Part of a small language model's weights: 9 layers, MLP 640 squared ReLU.
Each number is 500 + 25 x the weight over its row's rms, rounded and kept within 0 to 999. Layers, rows and columns count from 0. Numbers have three digits each. The size before them is the row's rms in percent of the matrix's.

# layer 2 MLP down (transposed), 640x160, rms 0.155, rows 66-109, columns 0-159
044:462489517492527462490481477501534481463510530522501490499540514510497491525535549472508486496518500479480469466480470531539514518478472512528530478487489498502523489547514503500541512556516502496522472446550515466486527512533448502492499516517483520511493491491471563495519508551466472502512445481472473538515503468493456508517518486498480474535507505498511530497529508482449504507506510492466502501462489514479539512527451514471501554481469473527498531490514550475487510484468496
104:520525526491489494511474495493511556530468498459529528468501486514511492498454535519481505503482514507517518518495499508494521492495550487495495443504506503501485461505489492508454516489523486507495477468440482479448522517538509488495514554507505459524501501471488505485499520480546502478521527500455470532503489514495465534475498481542528477480501500544528495521500460448484515483495500465493503499494544514465528539508438476518479546466519505504506470490529464547532448551495499
104:511463480478504516477494530495461435535511489472499501511478453515506511527513509476448518516524496465443503463499475497492510493502464494480478459478478480484463512498491479504466462484506506510487483497479505505486487554488486521496474500487533487484525528514482508511481517438489539496475529476509498530477507506445480472505534477506517475523475483526502448496517533503473491449484489523449506505506515523532502487483541513485506538511524535539531526491445479559473540507481457
109:520546525466492495514498481501511512501508473467531504549480536512540540453505535497484470491498488471530492500499478521495519474490476509468469447510509484474490473472501469438516491487490520487491499525523511475503493506460560477502477522484523484476505460483482511494492512457533552473501499455513506501447494508484496497468487493524495502546486536519488541520494472535476465510506521474485550503519476496492490524472504458516475547485523464541520522446478523483522518549522527
028:517451501484549494451512532505495456535481489484530517506448545510494488510437463506520498502473511522533518490502493535480496469472468485495480515524502500509503472464522465553494507431504528530491478515508503518466486514526482528498526508477539508558493514478525538508506538500535482528505485446504453494504481470499498464492502540515495528493506483506479530512504500475494475538516494455511481530498495466533473508513482507472491528488513503475555470517469462520489532483541491
101:513502501486473484502496537506479480532506471514519485499523503507493554493468498467456510459507501490485518504495496504522537495473483496491448487508520487467512494505487509498552512453557529536531487473439493502491468519486515494504512517476509497511481495518511524473505503490531510512543490482510553509524515478524476490527531497495470537493468487493492522517519476508555462538526494529474530513423449496486526447465503529522435565495482484480475462480511523520491514508484483
110:466520502487514458486531502485483458526495482506556477544538488492509514501470505536469462478492499460469500488540533523494521510479490498517484495537535512531503476533521495520540478503498503536549495488502541467508488499571514473529458478487505511459486522492493515525523505437518510453488520473471468494535464475523497504487482494542465478510508514511529467501492520501508483462500524507526464452494518509480493459508518485499507497538479456525436499497500499515456523461493508
095:513494489468513456473493518506435455506509503476522567508504521512486494523514537530460521512508493485495458501526496508525528528476474486480503494445504496508469440494478455507491470484451491477494483516499497503465515493515534466504483485468503518514528532488511467492481505451499502513494540518498482500502505537524495492468482498518500417486522504517508517485460522483502466519486487510456463496477533491469509462486545504471470582521517497505501509513503511547486535529486512
020:472504519430465506514497485465483501531502479512529478475491500518497525473508488480514490548492488481516494546514500528479495494512503476455498487519495506507494492471512513463480447479448481515555450436505537500494512546480492534539505482490517509462476493509516558535465485473504524535467512500527528515477495537532470507525551493505499490515474505487508493526493462513460517508533493496454505464491524520498537527478502508493539475538505456484515494491524526483453520493503455
103:463493523438525501452534535479458514521479487498520508511523504522486495468522490509493532538496494516466472491481489482506497517492485483513496545521503530520555454503466501560522471459489489544488477518490475492518496482467454491505505519489493506484516536461488516528550473506494497506522459498499545530496540495536444483523504513544494479477504494515477501517488477523488471526502522555467495508536449499491530479497515479471509536472528488505476498496541480483470512502461448
103:500555492502498505475526484528477507472542476504494469466481476474487505513503514468485485471523494500495500515478514507527522471480514487519478507537480518508497528529439514488506501490455466495481464534510538477470457526500484493511502547511502484503449556516433512492555519542473510471486506474490501485510519548581467512469489514522456510509489517459490518518507478475509522433495457481534506482520522521458492479506480475489498464505525492471480499514500466492491485473502510
105:475533533479493513481488477550476496536492574512495471465480482524536501476511496537497476529535524526454493524462489493499522490491488540481522475520536493487498518498528509494483498526475478535480463493525547495509544471500535535524506507494508512527504505471465458524498494515509456533478479490506497502539522473508504476531526492525489515428527515485510549471508511500485524522451469470514486494487495474504481518506494507513492557562515510538547536536499499511531516516516518
121:529516513501515462513499490492490493511481447514518472478522481488460481496510486501469515549470505528491491473564489497513485457502504504522504507515486465498466534504535527512505495497497487519543501482498484468508536534514568474518446486497487508489459524497524505499438491518489547501488543519480543532525506504468534501450527516476495493499479512489467532517544515527512520465495492487479548469518486520484436528529498457510469502516438463511503505489514490503522451494505481
104:508454517492473523474549504498501490477457471496510483479488510484525525580490501493522571522526512528504474501530496511515521509530519478487509462494514491497530520538463514516506462497486519497515493500512516503513497530514464552514465471507520487499552471507509531466509475482500495461484529526488500502521524465462557542501501482483504456495505487495531518496468472509500424464481485501482506457533473489526485476507501506497489578477517469493532500505500532539490517526510477
106:542502471496536493478497475502457493520466510503530488490455478454496506480499535518458481519481476505499498515473516509498486466461479492546494488502458515522516502527480486529497476485462489547539472550528476487447436495465472515482482494500531504518507494499520487489522529555532513490499491537500476500474480494510472482527532496517473498467522544457449513483509502484511507481485480548510492488487553497539531456539512508471497571536525491507502518493473537502503498491499520
113:492507497475495535510539471458503536483494502524545520497514535505493488493521513491451508528475501485481485499524489547536501469492485507508472487526532514506537482512513490485489493432500458542503473519506534539489576500520500494506506455492488533510545500505477504463527569528532495501514466478492506508510541570493457474483514452529493521457493522497483486503504505489491510487488474502463465480494521522465480479469469479509513513515473511568466466512471501517487491504505504
119:476479511494478497533488493489458499497480527526494478533446494456487500495518526541472497465495496515540482497468525500512509493511508467516513418552463476513512455558478456519520518509511487527525475527517521524499459557491524492507527505498519509513479481490566487529459495524514517487486466528528493523536473499498480459532491481507500454472489482501519508519523497499499541508489448495490478467442515506452509533471499512474501536515481509504525525520481492515518485470499484
065:492471476491454503496509505500504479445499459518536460514502514480498481505487549457499485499542497495502524501489498527480517512485512499518476491491517495466520432505485492506554485452528486506516522472494480461499485469505499539477526518465542465538520540483503465538522445477519495489509518489459499477519513549539529499527471477493447503509471529550489532513532512491508465496509450449521501487526489510504486516493513501509517537467476470489459517521502499443512492495488467
073:468485473500501485455469516493480489475541499503522506499543466477478505519518532481484497493517488505504526496485451526497518513461493463493492501458501505523432501534508456481547473488489519514509496513522519513503486523520506491515521466500501516513514467493491479469509497489489508515550518471491490478426537528472492463493491517523493460526514497493537501523504456439498478558477496494513493493484466498478519502468512512517510580508521512469510411482494505501461464468503491
123:543460472498478470487471545497466486491510496468529482498492502486464496490476507502516532468481535514511472504525477520508535493516529489543542489509465521509507502527510512545513454524501525499531513500492538470464495499470498481491515481537494478488479507494502523482460475533499486465464515521493480481462458470466547493535521530488518448487531480496539490493482504503488490519502538463504494492491521541509460529535501492488478507520511521476456519492578455547515507555467472
065:514514497520487505506492497493529504550449491439486510510517495489492461511496459522490502535498469497505506533473491495523517543496514503493478488509551463503466478541540491501494476478517501478537477486492508510523481442522512497481470517487494485526504520467547537530502527534524497545505532534453484525524485480490504469477559468511505492510472550480485504532522475441521487499485511524495481511558524512545471473468480492476525496509537487484525433507484529480515503462515493
108:476476481504530501549505539497483519468527493526557497530530521459486485474520555481504511526506494470497466542468542485504520479472504487470511491492492482512507505516473498564505488516489513497533478472490521451488520513481537528467492496463508499503521479481526481460512481500517476501555501477469499513455477507550508554489500484518544469477453495518501513452512467481511535511478532476500472495520507544454516564527524497524523503488496455518492502528505499509531485517472502
109:496495491533514494444510512501520476481482493507528507528521501515503464473514501456447526492503513521534516525471462490507491492514478473500505489490563522494506515505502513455518527486535486538467429467520539483496514537511484471474496438551507512495445489500534511483503474526488511496474508500494537445498513492513523535498467476517461478494539511506544484531511516519491516472532539485492496453537513512516481543523488456486487505482538470518497507482466507488475535455501527
037:527487525512470480524542480520514523446515487524509467514537455492512488483509459495486463469510502516548473504505525547512468483518497509482470464486517486499524464525542508533481533504505471530559526497514492485453519436519532485537498506492482464455523454491512501519494477487489488462503510494470468547499507507516509520546516526486503523477501505484487517473505471484491497514520462502499473502489496532497501544536502566511500512502526456449493530480501494544520538485515459
046:518498537483518497529478497504528572531521492492525491504491479479458492488489491502484506534503493518531489490453491464506476472543499542485528481444552492437499496431492469478516514483510507483479525534470487526458539513479462531483495491480500495537505524513522502491524532522509508492526509513490496475499506505506473518529479494491475559482527556509518498519515481523489518471533501494505526469514445511425505567495509496477539518511483511512472515497499511468467485498503499
111:468481442507473485519476487486483525480477521487467478493508476522497520471503520461541514530488513532527488519501524463501480492492470482497478485496511499505479527493472552513475521471498492531526533542482529484476548498459494549486508497525467514484516459521501496480482531520491500502449522538460503516458480456522490453447480518508470514485547564486535558481505508492542500486495490525491442471517523506496483490518475490490473522488491512467482497527463501541494483540499485
135:533528536523441442536527464466498495516501505496459489508498485505526522524522462506499488483481459486525504468468478543479488478454505552507476516494489486482495486470524464504479476495497511512474499505477512504502498465456498452485475520496497486551494475549465469496502512488470550501520502498508470538490541485512464460464526492465537553506496482534463488531481481486467501509531510524519522470460494488527511510491520512468468460513524473521532480478508479501459516541501505
110:490521546498516477496490537533486512466509456484490478518498498531499479516499497441502485502505477483506519492514479504486514537410511501537483508516491457490502530508513499470554452446509516496505511474516521492495497517508502506514516473483483485499519493537569498513442483477512486495527526501529413471534477527485479533530501499534504542494533513518477487481504533509508472495495479504515485490512486483540526502529490498482496476522474474542480462494473486556474478480460525
041:487470510494537493540522535544498479548522544495484527512487498526502548536505521510464519508501499502507510523525475484526469515490529562537471475535526498514513505509526495512509481489511497543508525502501476471471447468516481477506519489479552478515468510508478502490530559511489478501499454441479507434459497482501530496476546534489517509530497541488542503498502503477504466516520515506552521517504508488495513497478526532501464464469481498478494496467530508469546495510493542
061:453463491516463505489480489510501526498545501551432494490478508565480479508493483478478538479533515523520484482472494555542564485492454518498495477495483501503492529495491467491536498463485525475536483494518530469493486503514522493499529501492464514506538463486498514484521512528472526462530462478482476520493520486503460497509515481536514513512439516503499509479518506506524491507506478513429454452544481481507492517478514514526502509512524525503495483510489515559519455496495509
113:503480540464510520514524512545503520532519469483503473501523520474553477512494497481477494516512519505464506459437461514472544490537518473475463476492509466493487535497485513527479458488480488533518489497497509490484489536504469565487484526482505511490501461507496488485535522507556482494499496501536543516512535559479508493498491438528512518521503516513494520511514453503475554468467503509467482479547457512484509489487490493466498525500519498490515479516504532427472516489480511
054:504442497503496479475502496468488459526501509485475520521517526499512589459505505530532511475460469521512527497506507480474486542515478473482475492509470498538544495471501518496490509467476509560503497510427495486512468491489483504477571450538491500539504510505532515477499532510477502512500539500496506539504516507545506483480556463501476502518467497485499502543514526485520540523467460508513497525507492481522479498506501507486487517534471477500507513514522481539565513505487498
104:478491480521500504551501505515533518547514515546496535493504511470536447493525511476501454526513492514483460468518501437479517497498490466487526485488516515492478446496522488519517524502516458484522487497547493522492525505543487492488524521513505510496536500482486489481482474498507507510509500528499488496496514513523494464528519479488564502487510478455457515450478516486520498499505516507484532514500518500529489535477540476454518616494539505526502487457470507459510481525518502
108:520520500516520536518498487533523549498496557502509483488501467546489484491481573479502447489441469493507519514504500523497534460467516485441502494506518506485492453478478538510472539535488531494521489531483509485459487488512488510469510538498535459473525477491497522474509533496539497487474483495528513561526517504512493506480501452507483522482528535515505517478530498493454532504526516450473489490515504516507525490484501457497554534507514493505457468478517502492531536495522509
113:489465479549484494508488484486496534547519523505530519508512513487551546492515512515478481492478490510541523496538522480486490484431490484510525529518492503518467505455484474468529541478468423462521479502522489538521485499460501476519533475466491478505511528464484496513518519525459498507476481528485493533494520516502488499492480455493485525487477514548492453530516426490520483504501496482503494501511525514495509462486472498500499494512514498507516508469483498495520400496495466
346:487492522463519543547525484467478526453539504492501514507522521485465451532478493511497501549493495515503469460501541499532507524459502479518496498515519520504498499476514477538489507511504540502474493484462493508516508478486509512510499535524492487533478514493485491544506534527494495505450488515466528506460514503511500487497521520513501536543479513480484551468486482535515534496540492520520494501483532543513569506495504498510549494519425497489453550466514510521457463497551496
072:534436505509519480517467490511527526510443497530491494504535474525512486478493523461487528515530519488450506554512501513439493498527541467486523537489491469514497506523492521482513508497532509530523475479443466473494523473478550525541496506480507497514518524488494514521480484507490486522489532496509499495519499497511485507494495459494491466484499557525529462495495535496497549515533516461482482548485545463454500518520483534510479512537518484507526439526513525494550524488498488
122:480519468484511469458540511462481507519491471493479476546480519520523515487475513522511463511470504515492445455501502504488470522457513519505523537478528505505530476473466488488500487486501458502479502526520457485499476463478483484477509496508514525482548507491477489492547520477492534482456528501500489526479539517541445477537493481516520523488504537527480471506500502473514555469530483492452494491465502493479469461472509471531459533512528519512467515464458527528499559504496513
103:501536462539522499467457495550509499525509492490509487513541513555472510483507536493483516507497489520478533528476489499506520448475480490500528469489504476452513526455483476522497524439531493524505487498465490493489550471510464470495531510503502492544506468514533546521458507492516516488520486498536502533524509493493440558481471508498495490488518487527489553488525497472525503508502532483465481506497533502494528515477507525511492512493458500462519471434514492482530492489462448
127:491516510468497529514499491489441502476463496539509491508494514496475570489508511440516531483486497490522519517482506498499473488501494529544516483530488541496491540492428514520505486537519512513490503524510500472507507524481551486521512484497567485482513479505528505517501466512503453512511542515524458491478509520484531469435508504497483446532468449477494486479506509477503530501491521450449482469504484522502482557514508497504515474527482497508499495490475502552491529505506445
024:531489528490545535485477479457542504526523539488525508493505526507537489519501492510490532524490486513515511547466504538478503505516509502439519461537491486504494530505491495514512523456491521531501507524516554544478549468513529520484560477526498502470517501535464483522542474437460509520490498478496489528510466497494514483454480558521518543546480484538524506490472498477487471506512491484467520476508480512549525530466484515494481541521487510483522509497510500472489509494533487
118:496539520503484489527498478492490481508461484516532497496498461463516480492518494456500499532513531547526487495512521480493514480464504478507476477515477530434552502500486490451523467547472534517457486487516533476512544497537497459489509481493498499462510522511490551515494497533475512490488527516480527512528499471469503452483492492473442513514511534531501476468502484519510529478485492526525511472502504517522485510481486459504508577520490465494506508476517539511556541532463533
115:485500511500498519519482475514545541539464460504526484512515498475499506529507488509488490485471527437550508499470490509501523489519508533548493537425478498482525500519513494555513517467465497508491546487525480526484515505555504490499522471538506448538472484536487535511503475513518518529503473500491467502483500502486494513533461506462477514493536501506544469503458490465503503476462498537534497509526495469499531480540489494482453518530510468484501511515537552509485467474524514
043:507479481512479522500494492511496534479460515511503526509493513457532485462487485498508547502510523511463486503502508514517485471493485511476509494466498520511470504521497507453522526544533558521501498500493528531536487488520474477540470554509521540531515469501513491484505451451504498516532489499434464524433489495468536452516528496512483474477532531504491496524523459485519460491456519456510500475435491515505474518520475476524537502503511501511495533478481472506523488442497502
# layer 2 MLP up, 640x160, rms 0.147, rows 67-110, columns 0-159
108:509532484540487543504486530508505497485486485487514431504488520521461507501495457439536495489501510487484515454477488452510498484509511459491534465541527472532452503549507535483496494502504507514477489485455471536481465472498496480488489456527524507488495493463495438510503450489493479510487515475501472538494499513505473513458493507472459527542505465476489447494480468504494520535538481511473474528450531484484487508506542503508490490485498518530542475488499479525468503475479508
113:482499519501524522488527514470523515500487492510494492465556496465518514497494498472495518490478499509477469496493507474527507541509518506515492528554520517466494511547489492482512515569461508504495517507452500489526507496501503452505506485518528546503484481478470505550520529423489482508526476451525500532477494509494504524537468475503568484534520445564527473486517512519510495473515514530496455533500517530493485514530476474446503503479494498540510469479512468475518497528489518
110:502497480486455494531539486537525490514494512488471544548459508518559521524512489548531505542514494498491485490506473484514518511490500515491519485526493504497480483476485446488492513495510482477494482426555516509522499511466536527550526519501477465503518523520520513526480502484482546492492507485527454452520501535501491457517494525443533502500517518539515461495500537499483555476525452490476505542502488493534486520490465459480506499481483484504501472490526518493525502556490512
029:491517535465446488496439499479484470477538495539477508476507488516487495462515494527517496494497512501475498486451531496475492506522480504459492488486537527474479512498535527509487523508523503485459531488494499530529475471469498442498465499490545497505511476471493519524530496454462498484504515472496528464533555480460530481509508488475504535443489497458489507477484500506519463527478460544477467511517545447480486484533513488511505453499449497473500507474481479482465478520504527
103:476500483469490453499527453492476476539499527496487511448481514495472513488487463508502495422502529489519470491466511529557509525506519498504489513544496488481506503501442487559499497472508483515489458476522515502488510497499512482514471491545514463528487505487515520545487503484498503521520474479473509508525463496516537535508457488509493519508526506469470515489452508524480443538507494469509483542536489466461512460522450511495497503492532523511489553508503519510488506503571487
111:491497486476505475526510491497498515530512495468516511508535496466515481522534499534522510531502514509520478472485490463500538517523534525500483521529518503501500499500503464524509470505516496488451492521450452513536518527463509496460489526513549492495504505492463545504532575516500492501534445462455457484504510493469508483494456537490474493474484468515503556555473558474483454472486485496518492523506551506500527491522496489478508506523506507515429510499519539479504511508469494
103:510520538500501489492496495451508539505536488516479512460526480531491509502475488484498480485498556488485473446514484443528439487523455566527532503524495556468502506505521530531487494506454529529499540485467489473530492536533515455534498487512479533482494496491480482523514441476472467474503530485528499491476521503531502505551533511509498463522530468541517517512522505520520491483490531529497468514498495515483511528481454480488496505487528466505519497505493502489501509443515506
018:476544513459520493512497469515506527515504510499473511507491458537502477516518499517457498475444466510505485489494456468525472511535507462480526520512516495486511479473521502537536501499493499511440524544506499494483484479491495455434523484530488525508521505497478486521471498500557459508505504460466493495491469463516528489477464537469490435477498457493465508500485490531503499454512475514548499561513473460506517522516491509485482440524482473500517522535504514481496495520477484
109:513434519524503509538504554543509535470510502490508484523533541516498498517519495500442502507461486522492477474500500503505484520525539509507506504503515482517460504487516506481504480530479527488484577505480466510522509522518512496486491499497513525550487485504483489553507479459487474468494470438525491492496498491520512479504493546441416481521502456513471481523501502458474496502487479474493462495480514468509499526521463524531527475484511550522498511450515513495468496501499532
109:497460545467516499474460485492464464487465547509528495469487497513521513471488488523487567508459457447504533493493504497548474481499499501510501496486544471482511494470512502504527463505453502475493476484472539525470538500462493524524561488526516485466473510470477506516508483518498522471466479540483537486486486503552493532501500504521530502512491488507498511513472531502516549481530526537501528508492499537462476482508538513510553499493478496495491522534479492442484530516471519
110:442501470490485480481568502518497489506498526545471513516514496539555494497485502531510499511523534528514534511533499481506552519475501548480501512496505495543471509503531486505506489491499454486490475459494507484466504481534536515508523484476476489521529517500479500516540487471510534530474510497506506496558482479489500508500474538475561481519486528512502479516505500491469468500455558479473517515521516497509476528449527472467488509500421511484473471532535488494514509524485455
121:527488487539498429527493523472465470522508545481460490437513471492506522514471455507524490484511529540505509503499455489537494509515465525473453474438521529512505517512494509463472482534491453518545502555473478492506513507528498438510521502486464503496533521488519497538543499478480497519518492506479529485472547523528528511472523529485492535489514488508536474498461485511491501508503514494519473486503555494472492461528529496532497477515489481492522495503519456511491486501501477
123:496509512456496476482496559527487507490506512486523466470425482496537477481471503528478510537503522471492478475499519505497520513475510511503515521541494518497476525495491484498540497474534453485502534468455524462516501496508526517480515530504470513506502491469488527508525509508455526532468511506483516465486491498521499501497512516487459545463459477493480490489539529557519530510488464443494490534545519485464509500500511554463515482554500447507523497510463511495497461491483551
106:509518555495526467512500489463521487511485511542479449504494528525503502493459501523493514470486506489507527533485515484533554499540554484511517513486505444508529484520472509485512479505500508480481478520491542515496482495491504528508516503508484467548537508472442481489475474487525472517446500530480472528504475488503493513499538497504492495503451515496499533454483534580461517449510509514500517520514505504490483569533488508465504504506522454471521480474472506454494498510532479
117:495521531483486522489497466537538524529527543503463504530508511496561479521482502514520521500462494506516508503525482485531490512516487502496488504540492529471475540520518501539531486501538477505517505496557439550440492488517507493519450433508468499523499485491505464518510480501502552480540529486475528497509447502500504472480534505483497509464475488493500512526500532493505504504488512472475493515498470547473468487497501449509541484443556521488485510531459517470508499499489507
126:450491517482503509538502468523520470462528490500543509484536508496482505542500480508479537486521512474483495512503498490506514539511482489501505542498522501474509515497514481528519555510465530497486505518539501547555476471497516483508447475529500553504484483456494522494483455566511519494551521490469465499502464464484489467537452503497479476529484503489498523464466504532497449484536516493517486491467505511467510528530467518525524466490504487557495541479496505463463509505497509
053:497495558482486536551540525508511508530446494502493470489494468545485523487479499555484481518493472487508496557487483478468480487515520544496527468500521494510511506496536512512499529522518515469449489527476480530500469505514455499460502499502503510449502471494492486501509478493527514516535500492483510417514536484517473467508510482498557529483489474509509466501535535475510488488483536496565449562486523504505500524500475508516501478479502461497509524483478492487489485524523473
062:490485471479487520506511499495475471535446495491479529488504491515500544506520443526537470471536504471466491479519474522539510536528530532493485467495499493493491499512515544494494511501469530500491439484504501512479485438496485468555511474486518515468501505519491516534502498501508457530534481486469525467488479541501521500451467514517493509472484485504515486478444516499532485524525486507479493495549493489490568514517482447538529462513477514534456513504485494449491528469513490
120:444481491501524518523496487527470486504530486485471496452513514528491533498536508489500491526561516492513513471467514493520535529475467529517481510510509515504480566481458503569503493510540477510453522503499507499501477476469465478461513500463484486510497539442546462526514481474528507500503483525482525473516520528468494500522481514507490512494535488477488524515485495455501534487457489498485471497490518482529544526528505484548498486440491468449488513490464490495512469481531519
085:504506532504495500471454496471438492515487493511460479491495489521508501533511470512502516549471508472484542478518524513507492531501499468485533468484485517575487539491513489525526521515557476452496501459464575482502456489485533490507514499543502521525489494528476467469495488495499469501501495499496483462516476490469505503506459522535471509535505463472511529495527526491506512504560525525483490513526486434498501527533499537513500481501507519525498524460522541481505529528520504
115:557509477481489507477509481517519485505511489466508468459511510496473473499512513499519490507492512430532508489495508490526493485512498494496458517484523496470468522507530453512447525520492539510479531501480493512513483421518514452488503499521488547519558494561475453488488477487475453468505482485515483507479517507517496511529478489456516474559537467517512469488511505494486517516485501420504526533473456517508531483535472472466507493520485523491511496499488481521476499495521477
085:501473523541484511478493499514516463498494462484471449524494451503517512528554485474411496534491553500545444461485490479482476495479502465456491495496525476510494548528510484510499527499508501538499500512529490537474500489498523495464526465524489511506470520489498504504525513539483524526519518510451544496520510495526501483487449538519518502510496544490508471520469523507506495449534481501481510515522532516491472505491450468494508456481501455502499529529502509509464484482471490
038:480495490472509481518513547500513468494463519485438512498516468475493491516526485517471461503464516481497514519539517496500508550511522501483491471468492506543475504453507506537474482542467514457493512447462534488513479468509496473486488456510521543510519545510499500521528520519499487500497508476465498437508491474551481488498493530504490491476504472532523466525509478502505491487512518487456453566506516493521509509478495464482544492476484499516509515525531549521478541537454473
044:494537549482448482505519517500503486465473502538459517476480472543511506484535457503500493470519510500492492504515488483521463469513519479486470507524516511519478489492505497514512476527530482497431504494507566535512482476531505497509528521503497485501492513509470500488519498504540474453510495498522534442468479470522513523487522495522513498516499426516452441550455515481483532471470495495479485511484495527501522491500485529504503508516529479442483451509499471487479508530546465
113:459459500512479533481467471497523518474507524502479479520501491484504528527486482496523523500486507519518502493479496514518464494497491508535479506551522501474449481516543525475501478525486516505507485498470486511536498502490525489559487520542526536481499502481519526537506508476447503447522492471529506470465472544510512515483442503525529548492481422475522509514506544467513457514497520519472493512468521543484542473485493461506465509483523522505496516498518565516493476510464524
142:463471454460507475535481513469505500469512495496510549520544459518495526516538473496495556503479499447520525507456491514474565467521494502480477512508506473453533559512538517469521472473523460533486510488483498509502491502452484476505470504448491513447522501495509491500483477469516485535496496492468474492523529498485507489459488507511451549528501499492510516505486527498507515484488455532539493499548514493518484507483513523492489462524535503510484541491467523465516514521482513
105:507459504456490470536454524482485478500513535511502476518480518516507508498496465475528496566547462515501519517519488487524501525490567505486494503530504523524526515486481494503460516500497470508482498481536443548517486478498477435492508471579491522479494540482499513507519521514532468481509499517550484475461503484517494530532464478501493485450493473488513505505478503509497507484515493466525518479492517523527492523508498447493447487515509478506498477494542469489462461492467468
035:498519509437504487502443486506502502454513479485449504470494435521464502522498476501514463503533542498489551535510472505482495541518501486475525489526514477528497488471516521511517482532529520463462505522528465474525520477579472494499495503472503506485506475472466477526511458510499520502517460488452481484495483520501545429491501504489485481498525463520483500525489504506531506484464498492554511526493516498490545522481498506493498456511493518521480488505515524453474492534533505
053:471541508527507449501495507519480484500466503508499496441526478551521509497519486555458535523509512488524531511543521464494474528489499516534515456509527488534483518449537527479485485511548458482481517492482536520508494486516493472520454516496510471532504504478490511521505501477501536514477464522506527451490510518500533544459523501473468494516486490481495461557470511513483484495515534487534480513492492478501482485488498496524501414515470518520517483504504488489481490559500464
107:450499502493505479504503468500491522472504430478468471498505474487518537457489504490528501502458514504498522497495483513452490530472533532450501538521455475464474510506491508495492471508500512518520529492517435517488480494485501504492550478510470533495472454490489469521540464483492499492518482458439531486500468517475506489435494546503497505496525502530495489446537475532542506493478511494490495480475522536512523544501454528481513472528538475506494466498460519494501499504496512
041:469487534468462539530461470502481523490507519501498500472546449490467537523547508543480506510497527531499532532485497506496491481464498488438534492477487499518486515474513501550486488538519524467482529507472509521511520483487525429541475480490527486477470488483467469500483524456519496481518456467449497469507499514485518460537519538511487498482488473501523496504492506489500487524504471490486466488482499472530519494512485487533510432479483473517531507559484487485485497540522509
115:505529488499459491523458470475502517466469500511510481493491478489470503499508528496510502457514479505502526540473517517492530463501490543521510494517523518550487485538551518517528501500480507451464491536520483523511498478515491517468480531463519519481494467483473523544536478503515511498481445475502474506443497512487511525479502478509476536518446472444504541485523491495493505508483499538555464524523574521526530481522533514543512497542495485502475511491461499498479531474470503
117:434514468514489473500493483545496496470501500494470466491498507501503488506487494486517498485515501482498545503517509488555508491524497499451477542521477528487511514515489520499480492543523491473490478452525491448454504493472489461517533543481521520469522481500466474544467460441477504506467513451476512482537520530456499516502539530482434517476527487495484520490563494502493500509481526497524467522500537468547515482481473504507520509547520490488490447511507494491511469512491480
122:492463465509450483508503523492519474483532474526493506494505508487565528482469490490487498466508493494526535518489520510540483465534473462507529479521574481511514556514503497509494502518531483449438547503504475497531514485468496470529508514518484487528490494492472516537477499475476467457474441484490475518510493473507470495549515507474509516496509544510504475519478499463498474496529491492490465513509500462486507516515473503434542514452530488508506487511508526461505484499455497
064:496505544467440488510537500489490476458503489487498468499520481535501514466499484469479488518489491547481515494526462463497501518539489506480464469501485483506479491495545536496471457499450460482465573469452502520441499484506527494503513486506519467546469519497449509501520498523493528534493496521509487461509510545444531490501508508489506537491475492468495511509480507502505518496455494477495511493522527466520472468517482465532470455474490508504499538536534526469479514516508480
061:484456492447493483475485487522489503509516542505471519511489494516496528466486508535477494471499513502451464484458516494524475494554509493480493533521481480514511515496522471501530486506502529495467557488480480548478485469535501476500495445511521493476500496488466518456507476557470497545496525516467484452512499498512539511515512506507502524498476500516491496533458509513497526518516461550511511490447542517493546523463513518470526442500498486538494484505480516447459499495459466
125:473484494444464478510480470503463494509483505497480516465493490455481485473489459515495465535499505522508505520492529513486422532545523491486473500517488517542532492483465500504475442486481490542516486487521527469572496499487499470482515514474478524497540484511474506533525524540489536476462522479518525482501509497518522525527503479490489510492487498475485454553492502490480502483553462483497515496520534511526466485465495540510512493468468475493538472511498509441505462531488505
095:497554527514522555484503487504523491530484504492512482531490478495484548529531492500499498472460494494478503510514509458518482474520494508484525529532518441547483525498470526477480467485470505481442460527435514504570523425533489536496493495511508510503502491526480488532513489463520475529504517495530477510504494490507511508474474527511515485508498476477526515451509519513492510513487507496491490548508502481499552505540505550492501517528478529477531483474507541513508444537490481
133:489445480486507525501494552510470517520476488515488484452504430515517505483508477530491489508464520467469444508497534476518521496517485492519467492521527504515518511501513486482512525486509529491501518482446504495541500512500520552494533453492527493533497488488505468515518520455495494516507476501480534471507496540438479477486453489466466506486549496473502491473514546492547508509465479535448499482524487486536526507565471487522497475539483498502464471499471474482515502507471519
025:507475500448440525508504536499521514522501520498450495482517488499506493454513468495487486509537522489452488512522526490484474504497501494492505513510499487530494499475526476522508546528538539485466505497503528489516499510483491467534481520439495474490472538479460508472475494486532483515534469499476537445461517479507481441510555459477505494501499510496485529503485513468578510474516484487508513539505523492471550498514498485497506492480447486489504562526550494512467519518491506
119:460492509508483486525457479528542494530530526503480498510522482496505500515519494473468487540487455520495536522471496504548508498527478475477513483486525527525504512499460539496532475526527485474520514509483487526488508498485478492485541490517499504489520516488503530505461526526495466444501491463541494472518496478460501498524489461505504464536470501462444498514496548496524460458532487504509487539525497491470510508524514487519540458522516442453478476465511443485540532455515519
124:480433476461517524503510473486544480512511506495499531539486485538496514551490525467506502510454473493515528474495507477527492526515513516474480520501527530474499466532496459484451507521435479502448512491455460488543483513510485490486514486545556501509484495512501512522474499485514508491503507500443512526498515494502491506487466520483519472515504488508516517514509508529518487515521477499482558474522521532514501459481461501523525464515548514476505464514554542495435477489496521
045:483507516462512492463484524536550480455492514543444486501492491524546522471509487480453488527544535516495516527539515501491513502544479481456489512494539488526503516490483499532506480549502487440497498516477525506478478485518496481494496492565572506477492492439479503504474452483507505507534491488495508492506505469529501514508509488504512459491474451469501478518521512474482488492503471520493520516531499525545513517505512499521498477488519487508498457493461456499464466550546504
113:488499516501506500508537545459527487493471467506495505461509498509448492494513508514499514497523517502507524496498530527510506496516541488487490533531500468531516538527517463490501444462493542478479467484505477494479496514483518462532480526539467479512499523495501483491536493500475508534533522470528522503534489474518523495468489481478529544487474446531499510516472507536448533480480530479543506485509521474520552521520489498504555503505548485562495453518525498483451474490558508